{"n_layer": 13, "n_kv_head": 10, "norm_eps": 1e-06, "rope_base": 3910.0, "parallel_block": false, "optimizer": "soap_variant"}
Each number is 128 + 32 x the weight over the matrix's rms, rounded and kept within 0 to 255. Layers, rows and columns count from 0.

# layer 10 MLP gate, 832x320, rms 0.135, rows 53-66, columns 160-239
[[138 205 125 136 123  72  79 128 138 113 156 192 144 156 115  76 130 153  80 125 136  78 120 100 163 127 129 150  54 138 135 126  76 110 157 168 153 138 167  83 138 122  46 107 125  89 182 178  77 142 165 106 114 169 106 154 164 162 144  77  84  59 102 138 110 111 173 151  85 153 138 173  82 150 147 145 137 151 128  95]
 [106 106 126  82 145 133  91 171  94 114 134 122  85 128 114 134 179 141 141  82  73 127 145  95  88 127 136 137 102 148 170 156 108 115 141 140 111 135 158  90 111 107 146 163 164 141 116 111 150  99 111 138 130 142 152 139 121 102 122 113  89 109  84 104 127 122  96 155 148 132 113 193 140 121 162 133 114 136 115 144]
 [156 161  69 124  75 131 117 126  97 109 137 130 133 138  92 153 107 119 127 124 118 150 150 157  88  94 115 115 121 105 123  77 149  99 146 160  92 111 100 150 100 104  84 141  87 136 122  80 150 150 118  84 111  94 117 125 104 146 131 128 159 144 145 169  93 125 149 145  55 119 134 183  80 162 164  96 155  93  78 105]
 [173 101  94 200  22 120 117 138 143 154 146 145  50 127 154 125 150 156 115 135 157  93 137 165 116 113  85 140  87 114 110 127 139  89 160 146 114  83 145 146 170 163 108  81 120  93  51  95 126 112 115  94 124 162 119 133 116 103 145 206 118 163 111  27 101  47 145 113 115  98 112 177 105 119 175 109  49 117 117 146]
 [162 149 123 107  88 133  53 142 175 174 132  79 140 137 165 186  25 114 100 145 118 110  61 143 101 111 177 156 153 193 128 138 125 142 174  66 196 127 148 155 170 137 203 107  95  90 192 153 136 124 155  96 166  96 111  44 113 123 132 143 147  40 131 130 142 134 168  89 153 161 129 138  94 162 169  71 139  97  88  99]
 [ 72 152 117 123  91 174 109  82 178 135 187  87 137 123 109 127 105 130 117 150 167 135 116  98  51 137 112 120 104 123 144  96 131  95  90 127 122 113 152 121  87 152 169 157 112  91 143 150  84  86  90 112 125 108 150  80 160 117 146  88 131 114 139  97 121 154 142 159  81 112  92 128 167 113 186 135 112 179 164 105]
 [ 79  80 123 132 123 150 140 156 163 104  84  90  94 161 165 146 125  70  74 167 179 115 115 194 131 117 102  99 183  92  97 172 169 171 157  98  82 133  67 158 160 156 170 102 131 102 110  82 103 122 129  88 157 133 115 181 177 190 190 186 135 114 114 123 128 107 102 123 106  85 122 162  99 170 114 113 188  88 144  77]
 [125  93 154 140 147  68 162 161 140 140 157 143 133 103 103  96 130 134 180  96 143 159 126 150 193 124  80 126 152  83  82 108  46 154 141 108 131 121 142 139 101 145 143 170 126 105 100 133 132 123 179 131 155 151 108 147  74 190 141 124 120 141 139 189  81 113 120 172 143 166 136  86 128  88 143 125 156  91  51  79]
 [122 133 141 161 123 112 126 147 135 154 164  77 110 131 115 116 128  95 177 134 154 132 179  68 140 159 152 170 119 165 121 176  88  94 101 109 121 192 160 207 112 166  76 131 147 125 108 133 165 139 115 170 137 176 170 113 140 100 139 141 144 138  79 134 112 117 135 128 129 117 174 164  83 106 162 114 182  77 108 178]
 [169 126 172 167 144 127  94 161 131 152 136 196 177 147 151 175 101 178 114  94  98 114 145 129 153  65  82 141 109 148 117 116 100  77  78  77 112 135 161 121 145  99 102  97 172 156 157 122  70 190  87  70  89 143  99  67  97  69 151 125 153 140 140 115 164 119 118 145 111 117  93 158 161 138 197 123  84 123 108  97]
 [120 151 134 167  74  70 108  91 191 143 116  74  69  61 114 152 146 131 122 134 124  79 120 104 120 124 195 106  94  70 104 176 151 157 132 123 105 158 133  85 144  51 169 112 185  86  80 126 109 163 132 177  98 140 138 123 119 135 154 151 145 121 147  82 132 160 110 127 184 125 175 148 116 121  83 116 126 119  73 178]
 [183 109  69 181 125 124 117 141 170  96 121 136  88 151 126 128 161 145 132 110 148  76 130 135 135 123 115 175  90 107 147  89 108 182 135 156  90 133 165 184 162  59 180 154 166  62 145 107 117  91  53 136  94 133 146  83 131 101 141  82 100 125 183 124 140 155 122 115 118  76 168 105  64 163 102 173 116  89 154 133]
 [167 165 199 129 122 130 118  88 134 184 154  87 152 207  98 165 161  93 154  78 120 121 159 141 146 109 111 115 113  98 141 105 149 149 132 104 131 128 113 115 151 144 208 108 189 123 121 114 137 134 130 144 141 141  95  97 160 156 106 172 123 135  90 165 141 138 102 178 135 177 115 162 190 177 140 147 113 112 145 121]
 [148  95 173 174 114 100  98  91 143  86 144 135 177 113  79 113 169  55 126 127 138 127  73 118 161  96 146 126  91 160  72 151 149 169 113  99 140 112 136 110 120 155  77 151 101 115  86  71 102  87 115 111  92 148 111 131 148 113 116  99 115 113 141 106 157 152 144 109 149  67 132 133 119 130 165 150 141 160 101 133]]
# layer 10 MLP up, 832x320, rms 0.137, rows 53-65, columns 160-239
[[141 108 117 163 172 112 138 112 162 136 131 157 145 155 124  56 145 103 156 125 176 132 156  80 134 100 125 170 148  67 101  80  92 128 172 163 117 137  73 121 193 184 114  89 147 135 167 100 162 143 144  95 147  83 111 113 144 116  82 122 101  70 133 167 151  97 152 211 178 115 175 140 107 109 108 104 154 121  96 158]
 [125 153 105 115 134 134 131 145 104  77  69 149  88 107 154 102 128 126 161 103  88 138 179 123 151 115 131 181 171 161  60  97 151 171 149 143  70  93 146 150 142 200 129 143 152 110 128  75 134 118 111 185  93 133 118 116 157 120 176 155 116  80 174 137  73 101 147 113 147 123 149 123  80 141 160 104 124 169 117 108]
 [156 126 131 147 125 137 124 138 106 133 122 149 125 175 145 112 129 206 109 121 144 155 151 168 106  80 177 147 134 147 141  83 161  88 133  98 119 117 124 111 130 176 133  89 137 115  94  80 151 133 153 203 148 120 117 144 129 152 112 163  91 115 170 112 137 145 167 164 148 115 111 119 116 139 192 102 102 176 130  75]
 [195 144 103 136 129 183 140 143  63 155 135 133 139 155 133 169 142 147 156 136  87  92 132 158 134 116 129 133  91 104 103 146 147  74 168 180 191 134  99  95 131 128  95 159 103 142  79 131 153 142 121 120 122 128  78  89  95 161 146 107 161 125 121 126 144 131 149 147 177 139  92 131 134  93 135 165  93 124 147 165]
 [104  70 154 154  85 167 178 147 213  92 141 138 110 159  83 142 121 143 152  74 100 143 115 149 149 105 113 122 174 123 119 127 150 138 121 116 181  80 144 156 122 148 167 155 126 157 111 147 119 177 148  83 127 173 112 154 115  96 190 141 115 130 131 140 144 131 115  76 122 151 147 153 132 171 189 121 142 101 117  77]
 [146 130 109 135 107 117 119 123 141 168 131 200 208 125 137 101 119 128 161 154 105 150 144 122 125  91 166 110 163 149 155 131 151  81 147 133 117 122 109  77 143 144  73 127 121 160 152 115 143 193 123  97 109 121 184 156 177 121 163  34 147 194 114 119 158 109 159  97 130  59 140  74 111  78 105 134 140 109  60  91]
 [107  87 118 169 143  93 151 128 125 161  99 118 163 100 130  63 186 121 114  98 101 127  97  99  81 116 144  76 157 184 104 104 156  70 105 110 148 135  86  92 220 107 160 113  90 139 120 131 132 108 142 133  94 106 158 140 108 112  90 110 103 112  95 162 157 127  82  94 160 144  84  77  73 155 129 108 149  97 165  87]
 [151 102 129 172 122 162  82 127 136 108 102  75 152 160 144 155 193 158 133 114 153 139 145  95 117  99 175 126 121 111  83  95 142 196  94 196 162  88 134 169 208 121 101  74 168 161  91 100 172  79 153 193 140 150 106 133  96 100 122 137 101 137 115 123 154 136 188 134  83  93 159 126 114 100 115 139 152 142 153 183]
 [150 134 130 114 139  99  86 122 101  98 134 185 138 122 142 181  98 130 118 134  70 145 124 144 176  82  79 106 132 108 107  83 157 116  75 145  92 113 118  81 158 139 214 152  88 156 133 153 135  80 142 137 110  61 124 160 121 190 147  86 113 126 143 167  97 136  89 147 134 136 116 101 134 141  95  77 126 143 158  89]
 [129 166 161 116 103 152 163 108 158  80 165 160 116  75 131 115 144  88 127 110  96  77 119 113 133 159 124 184 108 102 133 133  56 144 140 159  87 126 163 136 127  69  59 170 127 155  88 118 133 164  60 117  95 116 122 178 221  66  74  89  98 133 138  67 106 147  99 109 133 141 126 134 104 154 149 127 156 107 172 106]
 [167 147 127  95 104  97 136 144 165  49 174 101 147 133 133  68 167  96 158 103 190 145 108 136 121 109 166 146 118 106 132  74 133  89 103  83  76 127 127 136 222 143  72  75 177  97 143  90 140 110  76 125 146 158 109 118 131 123 140 153 145  78 184 114 109 132  82 126  90 169 122  52 117 174 125 130 133 183 107 147]
 [173 124 136 108 121  46 147  84 135 146 203 216 121 133 180 148 157 119  76 169  50 131 121 183 118  86 138 165  93 144 134 153 116 127 162 153  78 149  91 108 141 157 114 110 114 154 154 157 154 194 106 114 144 101 192 144  93 150 180  89 164  70  73  88  78 107 149 109 132 155 102 176 174  67 148  70 130 191 113 179]
 [103  93  32 147 104 160 114 157 155 123 149 122 195 177  85 100 162 108 161 134 121 106 129 131 104 116 129 206 156 198 134 145 139  97 114 196 125 141 143  64 113 185 131  77 126 106  57 131  98 158 101 170  80 117 155 124 117 112 152 130  84 122 161  86 125 112 126 136 110 143 166 138 105 168 121 123 131 108 142 116]]
# layer 10 MLP down (transposed), 832x320, rms 0.131, rows 53-65, columns 160-239
[[138 115 106 104  43  97 130 149 104 172 120 154 120  46 141 124 137 134 139 167  83 133 103 164 146 183 102  81  99 109 147 139  97  82 124 169  58  95 151 127  82  88 144 127 171 166 130 141 165  89  64  99 141 140 152 106 188 120 123 160 135 136  92  85 137 138 123 138 118 109 120 139 109 192 109 132  67 191 167 110]
 [102  84 120 184  34  79  56 122 164  73 145 150 109 110 123 104 111 172  69  49 195 168 139 163 184 114 118 133 211  46 161 131  92 156 146 110 134 154 129 129 170  41  63 131 117 110 110 132 106 134 129 107 113 122 122 115 174 100  57 112  86 153 100 124 155 114 160  67 102 108 164 134 137 138  87 177  46 137 129 172]
 [ 69 116 151 104 127 113 115  68 118  98 137 135 121 126  76 100 143  83 158 161 160 172 183 135 104 120 134 119 119  94 133 148 186  75  84 156 155 135 157 147 140 151 116 114 109  95 102 111  81 140  82 151 102 141 101 171 174 163 117 129 147 142 115 173 110 169 146 124 148 163 127 107 106 132  77 130 102  74 105 130]
 [140 144  85 172  64 100 178 173 134 101 102 120  93 155 168 141  72 119 173 130 125 141 178 136 189 124 160  94 137 164 147 127 111 103 148 107 149 119 116 119 147 149  97  39  51 153  82 131 173 112 152  93 151 105 120 180 146 120 148  80 133 167  85 101  98  94  81 198 144 138 107 161  90 124 171 114  95 121 139  98]
 [124 151 130 137 100 157 134 121  88 158  72 154 134 168  94 181 118 156 138 164 103 159 132 139 119 122  51 125 163 105  79 141  61 152 123 126 133  69 138 141 116 118 179  40 153 122 108 133 107 122 149 125 102 108 117  96 164 147 100 132 139  99  69 115 184 132 135  97 115 129 107  99 106  94 115 143 109 215 136 143]
 [134 112  99  94 138 145  91 101  78 130 118  76 148  94 179 107 104  96 177 115 117 129 143 142 127 105 122 102 125 127 144 135 159 158 173 163  95 153 138 139 152 112 109 121 143  92 140 149 174 118 103 111 101 105 155 155 118  98 163  57 161  53 122 162  82 172 144 106  64 141 173 173 194 206 155 134 109 101  89 139]
 [112 152 137 140 100 140 102 110 113 134 105 145 116 124 162 128 151  72  57 150 132 109 107  88 152 122 101 174 121 116 117 180  94  66 156 137 115 133 132 132 162 118 190  91 122 118 135 114  95 172 115  95  73 132 122 121 136 155  84 107 127 158 105 151 101 106 107 135 114 134 130 115  64 151  83 101  66 103 128 163]
 [147 104 119 149 160 113 165 164 170  80 107 209 170  87 136 154  97  81 128 118 134 129 140 103 102 148 123  75 125 119 115 125 112 121  98 171  97  63 155 179  99 152  90  84 131 125  81 154 145 122 136 131 123 145 102 150  84 149 182 162 123 144 100  87 149 110 146 127 112 101 155 196 112 124 140 146 101 169  91 153]
 [ 90 140  71 137 102 177 110 162  83 116 144 151 173 208 134 189 155 167 130 154 118 149  98 108 131 117 130 104 158  76 117  81 126 126  72 171 145 160  78 110 106 140 136  48 115  45 160 175 146 108 135 103 170 156 113 120  99 140 186 100 120 104 117 133 103 156  98 112 156 123 114 129 126  85 127 164 136 139 112 177]
 [ 80 172  99 144 129 121  88 179 116 103 104 150  86 159 121 154 150 155 194  82 119 117 144 154 108 114 138 130 109  99  57 171 153 162 159  84 121 142 137  74  73 122 131 119 163  94 123 120  99 133 129 124 154 173 170  75 108 152 156 119 102 209 114 102 219 140 131 104 136  93  85  72 146  59 168 169 125 135  61  92]
 [148  91 139 103 147 163 155 127  65 149 102 120 114  49 132 100 123 142 106  84 150 112  83  89 137 140 189 122 151 125 115 184  74  81 141 126 138  90 154  82  78 121 134 117 160 148  92  90 134 104 108  97 149 113 125 154 111 178  95 185 171 146  94 102  70 123 157 151 123  92 151  61 163 131 152 115 142 102 164 135]
 [ 86  40 140 123 122 112  92 190  80 133 165 117 114 170  87 134 163 133 186 138 106 156 132 124 110 109 157  59 158 164 112 101 139 188 160 136 102 136 129 150 109 189 159 132  94 128 168 189  83 107 128  57 158 151 189 113 121  81  79  77  96 161  87  44 159 166  76 136 143 141 172 112 155 126 155  99 111 123 163 150]
 [131 183 178 145  73 127 187  64 149 126 139  84 151  76 140 157  98  72 153 144 171  80 115 137  87 114 117  98 151  74 158  73 119 155 124  27 148 160 127 141 119  97 126  98 130 200 136 122 142 138 175 152 107  65 181 176 111  69 120  86 110 193 178 158 138  92 122 171  94 141  91 161 181 152 110  97  77 112 163 133]]